Each number is 50 + 15 x the weight over its row's rms, rounded and kept within 0 to 99. Layers, rows and columns count from 0. The size before them is the row's rms in percent of the matrix's.

# v: layer 7 attention value, 128x128, rms 0.382, rows 122-127, columns 64-127
# o: layer 7 attention output (transposed), 128x128, rms 0.358, rows 122-127, columns 64-127
# gate: layer 7 MLP gate, 256x128, rms 0.348, rows 0-12, columns 64-127
# up: layer 7 MLP up, 256x128, rms 0.375, rows 0-11, columns 64-127
# down: layer 7 MLP down (transposed), 256x128, rms 0.201, rows 0-11, columns 64-127
v122 101:53 65 47 49 42 54 38 80 62 37 46 48 33 24 69 61 51 58 69 76 17 27 68 65 52 31 44 41 84 30 54 37 65 55 43 56 73 47 74 61 56 61 49 44 47 39 45 67 43 55 60 63 26 53 70 26 30 79 52 38 81 48 42 40
o122 103:27 63 55 56 35 38 33 35 60 35 30 49 28 29 52 71 31 67 59 99 57 36 59 47 41 49 61 39 62 54 40 56 60 58 40 53 50 39 80 63 66 46 69 56 55 39 65 63 65 68 59 44 46 50 71 61 35 52 79 27 82 55 39 18
v123 103:66 40 22 50 33 71 27 61 35 62 66 24 56 49 50 42 32 70 55 78 72 53 44 57 61 59 48 62 42 58 55 38 64 63 73 55 66 73 55 46 67 46 51 50 18 43 56 45 36 61 64 30 47 62 84 70 50 37 63 38 49 21 42 69
o123 107:38 18 56 67 39 52 39 63 31 53 70 19 29 32 52 69 41 46 27 68 42 40 52 38 49 44 52 52 66 55 53 22 72 30 66 37 57 71 54 62 44 29 51 71 23 51 68 43 45 42 65 33 43 51 49 51 47 22 51 20 57 33 68 51
v124 099:52 47 49 33 38 61 57 62 56 66 47 55 33 74 72 39 45 72 38 51 52 47 27 15 39 15 56 66 61 68 41 71 61 27 23 71 56 46 43 59 63 42 58 51 41 73 54 45 40 48 48 63 37 65 69 47 59 49 84 46 63 54 78 47
o124 092:64 64 20 32 52 41 29 35 56 79 66 36 32 48 49 24 38 27 40 41 39 29 50 54 50 32 61 50 51 70 22 72 34 58 40 34 54 34 62 43 40 49 88 60 53 57 55 83 09 46 59 55 35 33 72 55 57 46 44 29 40 48 62 57
v125 107:47 43 40 24 70 49 66 65 33 53 33 49 83 33 46 51 59 61 66 29 30 41 62 29 39 43 55 57 53 63 41 62 31 61 36 58 53 50 29 56 41 32 59 66 71 32 40 27 40 62 59 51 29 65 39 77 65 66 36 50 63 53 66 50
o125 104:45 56 37 26 63 72 69 54 48 37 43 95 46 17 23 43 47 40 50 41 31 58 65 35 30 52 38 44 41 64 58 45 50 74 64 40 33 30 42 63 23 18 51 54 65 44 60 39 60 60 71 60 33 34 46 54 49 49 60 49 63 31 71 71
v126 112:40 58 62 62 52 58 82 43 43 39 65 96 53 52 60 45 47 51 45 64 50 52 38 44 82 60 32 60 23 79 33 48 68 58 41 40 45 55 27 39 57 40 53 61 54 55 62 40 34 62 62 65 34 26 30 58 16 63 23 43 53 80 56 41
o126 110:51 52 51 41 33 57 70 16 08 33 45 89 47 55 63 46 87 51 66 62 43 41 50 49 42 51 49 25 54 78 52 22 60 56 30 68 43 63 32 37 62 44 39 39 33 67 41 49 60 52 73 67 53 58 39 67 51 52 44 36 84 61 58 53
v127 117:44 61 72 57 17 50 57 44 64 25 47 52 37 39 43 68 54 52 48 47 71 71 52 50 37 65 57 20 80 53 63 66 61 53 36 36 53 60 62 38 65 54 38 43 53 47 11 45 54 29 65 60 63 38 47 50 38 55 33 44 56 36 48 56
o127 120:49 60 86 44 53 49 67 35 50 48 45 63 36 55 63 55 41 51 80 68 63 47 47 57 56 51 46 16 44 50 56 57 77 63 65 40 44 60 73 39 53 58 50 47 20 76 35 41 55 33 52 40 59 51 68 36 40 57 64 15 52 40 44 55
gate0 098:63 46 40 73 32 62 69 64 55 62 57 51 19 62 39 32 58 50 71 56 50 46 40 73 52 41 53 58 57 69 42 35 47 59 27 52 70 69 61 47 55 55 23 40 76 68 68 43 55 37 55 47 72 49 48 46 64 69 63 19 50 80 64 55
up0 099:60 51 53 51 39 44 56 65 65 37 41 42 27 50 52 53 69 54 63 71 58 47 71 41 30 65 46 49 52 72 46 53 39 28 24 42 53 51 76 51 55 73 59 32 59 59 63 61 71 67 25 58 53 37 64 40 55 68 66 57 28 61 49 47
down0 096:52 72 55 38 61 74 74 66 64 60 36 61 57 66 09 42 39 73 60 35 56 28 63 62 50 67 53 53 47 61 73 21 49 50 40 40 36 53 59 33 67 50 63 41 57 61 54 65 46 23 26 24 35 54 49 48 43 74 48 40 66 51 30 45
gate1 103:86 35 54 49 34 39 47 59 42 71 24 45 43 72 63 38 69 53 72 72 31 43 66 25 41 77 38 61 43 41 45 61 30 40 49 66 41 61 61 41 61 08 29 23 51 56 21 44 53 49 75 39 43 43 50 31 55 25 45 47 64 54 37 67
up1 109:41 53 34 64 65 36 70 29 59 49 46 34 59 51 49 73 58 37 42 51 31 50 48 81 63 27 51 56 60 49 59 49 46 30 52 42 37 49 39 67 65 99 46 59 31 66 49 53 48 54 59 37 60 49 58 37 41 73 58 67 53 58 56 34
down1 105:35 74 60 59 45 26 47 51 50 40 44 46 21 27 39 19 44 50 33 40 57 65 18 65 49 21 51 59 50 65 44 40 86 53 75 34 57 56 75 46 61 57 37 64 47 89 60 39 62 55 54 47 49 15 41 50 58 46 53 79 53 50 58 37
gate2 107:49 54 60 32 58 46 45 35 58 54 49 62 33 58 37 26 70 52 47 49 49 62 76 52 99 63 74 55 58 47 49 60 58 50 47 50 58 35 34 45 66 42 58 43 63 35 33 59 47 44 66 64 49 32 62 40 64 33 44 27 61 49 59 16
up2 108:43 35 39 77 44 36 49 63 40 60 47 69 57 27 57 34 49 30 49 48 56 63 49 34 48 23 44 49 22 48 56 71 39 24 30 87 65 50 75 47 63 54 42 50 61 51 47 48 76 36 75 53 92 53 53 55 47 45 41 37 69 72 55 41
down2 104:49 77 62 59 48 63 74 67 42 35 45 67 41 64 37 65 47 39 40 44 66 69 38 16 52 43 61 71 64 68 47 62 21 61 50 94 59 72 47 70 33 29 56 54 55 59 46 38 43 67 57 63 52 37 51 40 29 36 38 54 59 42 46 59
gate3 101:79 52 42 37 25 22 47 56 47 48 54 62 51 71 34 55 27 67 31 72 31 63 62 58 45 52 43 58 45 48 50 56 75 41 45 48 69 39 24 67 30 43 48 68 64 44 70 42 45 54 55 46 53 53 46 36 64 29 71 51 53 58 36 50
up3 101:73 58 65 56 47 46 46 53 58 34 72 65 57 48 33 51 59 49 61 54 68 28 31 41 58 62 78 71 49 50 24 51 51 74 51 42 70 68 41 62 48 73 61 49 54 38 70 70 11 36 39 62 16 19 40 67 67 44 57 27 47 74 66 59
down3 099:32 37 74 50 45 56 38 51 62 39 61 48 62 39 22 78 56 44 33 14 21 59 48 34 50 42 61 58 57 43 34 49 51 67 63 71 53 38 48 56 77 39 32 48 27 61 15 33 38 55 70 61 27 61 43 50 34 40 55 75 45 60 49 46
gate4 102:22 40 54 16 41 55 43 59 57 41 28 38 49 35 35 38 48 45 37 55 27 39 35 49 54 57 51 61 46 31 42 48 71 53 53 69 42 60 40 51 30 59 52 48 47 16 39 43 53 34 33 55 80 72 27 59 69 67 41 35 49 47 35 38
up4 100:40 91 55 32 51 69 61 66 64 43 57 72 33 60 66 53 54 62 29 36 65 76 37 74 44 70 28 54 40 50 35 66 37 47 69 43 56 40 65 50 69 45 21 43 73 53 28 62 40 50 53 45 76 56 23 36 28 51 79 61 48 41 59 60
down4 100:83 58 41 34 61 47 60 64 75 66 50 38 15 53 36 60 62 60 50 34 31 42 67 47 56 52 30 56 71 55 44 57 66 39 53 38 76 61 69 53 51 84 58 72 72 41 43 38 22 79 31 78 50 26 47 59 64 51 45 64 50 48 60 76
gate5 097:42 52 20 30 46 31 84 65 50 74 34 61 44 60 41 55 42 80 52 39 46 36 27 25 61 41 32 43 24 51 33 40 35 61 80 48 64 50 31 57 53 60 37 56 62 45 25 59 57 33 70 66 41 34 78 39 44 54 73 51 62 36 66 56
up5 098:39 35 43 56 56 46 50 52 48 47 48 51 38 41 39 62 52 34 35 15 41 53 74 77 58 27 30 35 22 36 46 38 76 73 60 48 70 39 68 42 55 71 51 56 44 63 36 54 70 53 52 65 55 26 37 54 30 63 38 43 57 12 34 65
down5 097:53 38 33 59 83 26 42 62 43 51 29 71 44 39 55 48 52 47 39 80 35 58 52 47 23 61 67 50 58 45 20 34 40 51 41 57 25 57 70 39 46 43 54 30 45 52 44 37 36 49 70 45 61 43 53 26 65 48 51 65 81 39 26 35
gate6 102:54 58 47 33 27 33 33 44 54 49 25 62 53 23 69 42 33 51 48 25 29 64 46 53 44 45 56 42 47 41 33 44 79 50 68 21 50 63 58 43 35 61 47 67 42 29 59 78 61 38 57 33 56 28 78 76 56 46 78 28 59 47 09 41
up6 102:35 49 50 11 31 49 57 41 64 67 82 59 36 51 48 39 26 25 61 51 64 42 37 57 29 57 39 38 44 61 46 43 33 69 28 66 67 60 80 33 52 34 69 64 32 77 46 52 60 51 59 79 67 39 52 81 46 31 24 50 36 35 32 45
down6 105:59 46 26 39 32 36 48 54 13 32 66 40 42 69 51 54 12 51 27 54 70 63 25 52 53 73 80 14 59 43 65 53 55 74 15 46 52 52 50 29 45 73 71 68 20 74 44 40 72 48 82 62 50 48 43 45 55 63 47 47 54 61 75 68
gate7 092:47 67 24 33 56 53 31 64 63 36 44 82 64 78 44 54 55 26 17 34 64 56 47 32 47 27 67 19 26 62 76 30 48 55 42 46 60 53 75 50 38 59 26 52 67 21 62 74 71 59 16 39 54 29 44 54 51 54 53 58 59 39 57 52
up7 091:54 66 63 42 65 35 70 45 67 58 64 14 30 41 59 03 58 49 55 48 61 77 41 71 43 73 23 49 73 38 62 28 47 62 51 70 58 49 55 46 75 59 42 55 39 20 67 73 66 85 33 31 44 53 76 37 50 81 52 54 59 76 22 56
down7 090:57 27 29 40 63 30 27 58 36 44 52 51 27 45 63 77 55 61 43 67 57 67 66 60 56 38 48 76 47 51 33 57 32 59 57 39 28 55 51 38 55 47 51 51 41 59 58 54 36 80 42 59 56 44 41 35 55 58 41 39 67 28 55 32
gate8 087:48 67 21 41 62 43 48 63 29 35 33 41 34 56 34 61 32 59 38 39 61 64 59 47 54 66 61 62 44 47 19 31 69 44 26 62 44 44 28 46 48 58 26 56 64 65 47 50 30 44 45 34 60 52 38 54 51 62 12 78 51 55 29 60
up8 102:59 37 66 58 41 33 53 43 27 67 55 80 57 72 37 30 59 47 81 32 58 52 65 33 35 55 57 24 31 55 37 58 42 46 15 42 41 53 35 61 42 79 62 33 39 56 39 65 56 18 38 42 23 42 44 46 62 22 77 37 39 70 80 57
down8 097:65 63 61 76 47 60 46 42 46 26 50 70 58 42 32 48 53 35 56 25 87 26 12 39 37 41 68 37 54 51 41 59 53 52 37 74 68 64 65 40 50 68 28 60 39 55 68 58 41 25 58 57 27 49 79 29 44 41 58 27 71 35 56 42
gate9 104:65 43 48 35 64 65 36 59 24 33 60 48 58 64 54 59 54 40 36 56 23 68 40 69 48 56 48 43 70 49 49 44 59 27 24 60 48 34 41 26 35 52 36 44 41 81 59 44 44 51 68 70 65 60 37 76 41 75 66 34 66 56 37 55
up9 107:40 53 63 44 54 52 35 43 16 52 67 68 64 49 53 55 62 35 78 76 27 57 62 44 45 72 38 44 55 14 65 22 80 50 54 79 54 37 42 77 85 32 25 42 55 38 52 45 54 68 68 88 67 36 45 50 48 34 66 36 72 73 57 52
down9 106:37 48 66 58 77 38 47 46 37 55 72 64 42 32 37 71 58 64 47 37 56 63 67 59 57 52 60 64 52 51 44 38 44 69 24 55 29 25 54 39 55 53 59 56 47 36 50 30 33 57 56 23 72 72 71 95 44 64 49 55 70 67 34 40
gate10 105:44 47 36 22 61 48 14 53 59 50 28 48 56 68 43 61 30 52 36 85 42 49 41 70 33 61 16 58 42 84 18 72 28 49 59 61 65 56 50 43 90 53 53 40 75 49 50 32 62 51 19 68 44 44 30 49 68 45 08 38 51 48 69 61
up10 110:45 45 42 42 41 31 42 41 43 63 30 63 47 36 41 49 43 67 44 59 51 43 52 57 50 64 47 50 32 27 72 49 53 66 54 67 53 55 58 99 58 34 51 30 55 77 31 46 72 56 46 38 44 42 56 36 65 75 53 63 18 46 69 58
down10 112:72 81 35 31 56 45 35 67 47 64 53 37 43 57 56 45 57 38 35 61 38 41 47 42 35 66 57 48 59 43 68 43 64 52 33 36 65 46 41 41 46 77 40 23 66 12 49 30 54 54 46 59 25 23 37 56 33 58 21 19 64 44 73 61
gate11 101:19 34 44 42 54 52 37 67 26 40 27 47 47 52 25 54 48 64 65 70 55 56 43 40 35 49 41 43 43 34 43 56 54 37 40 65 33 33 58 57 80 43 00 52 24 50 45 23 30 62 02 55 45 65 44 37 57 46 58 55 48 58 68 53
up11 087:62 67 54 50 50 53 61 53 48 37 40 35 43 40 46 58 39 56 46 56 31 34 44 41 37 67 23 65 33 59 40 31 65 41 57 42 54 37 45 51 37 58 35 62 40 45 37 49 48 53 57 61 71 36 47 57 25 61 48 44 51 76 66 54
down11 096:55 54 49 45 30 31 31 65 50 78 70 55 61 28 40 61 38 28 19 53 49 31 77 60 43 43 64 74 66 47 51 73 75 68 75 68 72 34 46 64 23 41 36 27 65 57 64 63 71 26 72 54 82 54 19 65 31 62 59 69 50 65 53 42
gate12 102:70 81 43 39 52 65 54 61 49 40 33 59 43 69 60 41 99 32 24 73 53 57 50 29 70 63 43 72 63 27 53 65 40 27 38 45 70 38 38 76 29 59 60 47 57 42 61 35 69 48 34 68 46 39 65 62 62 54 62 55 45 58 48 29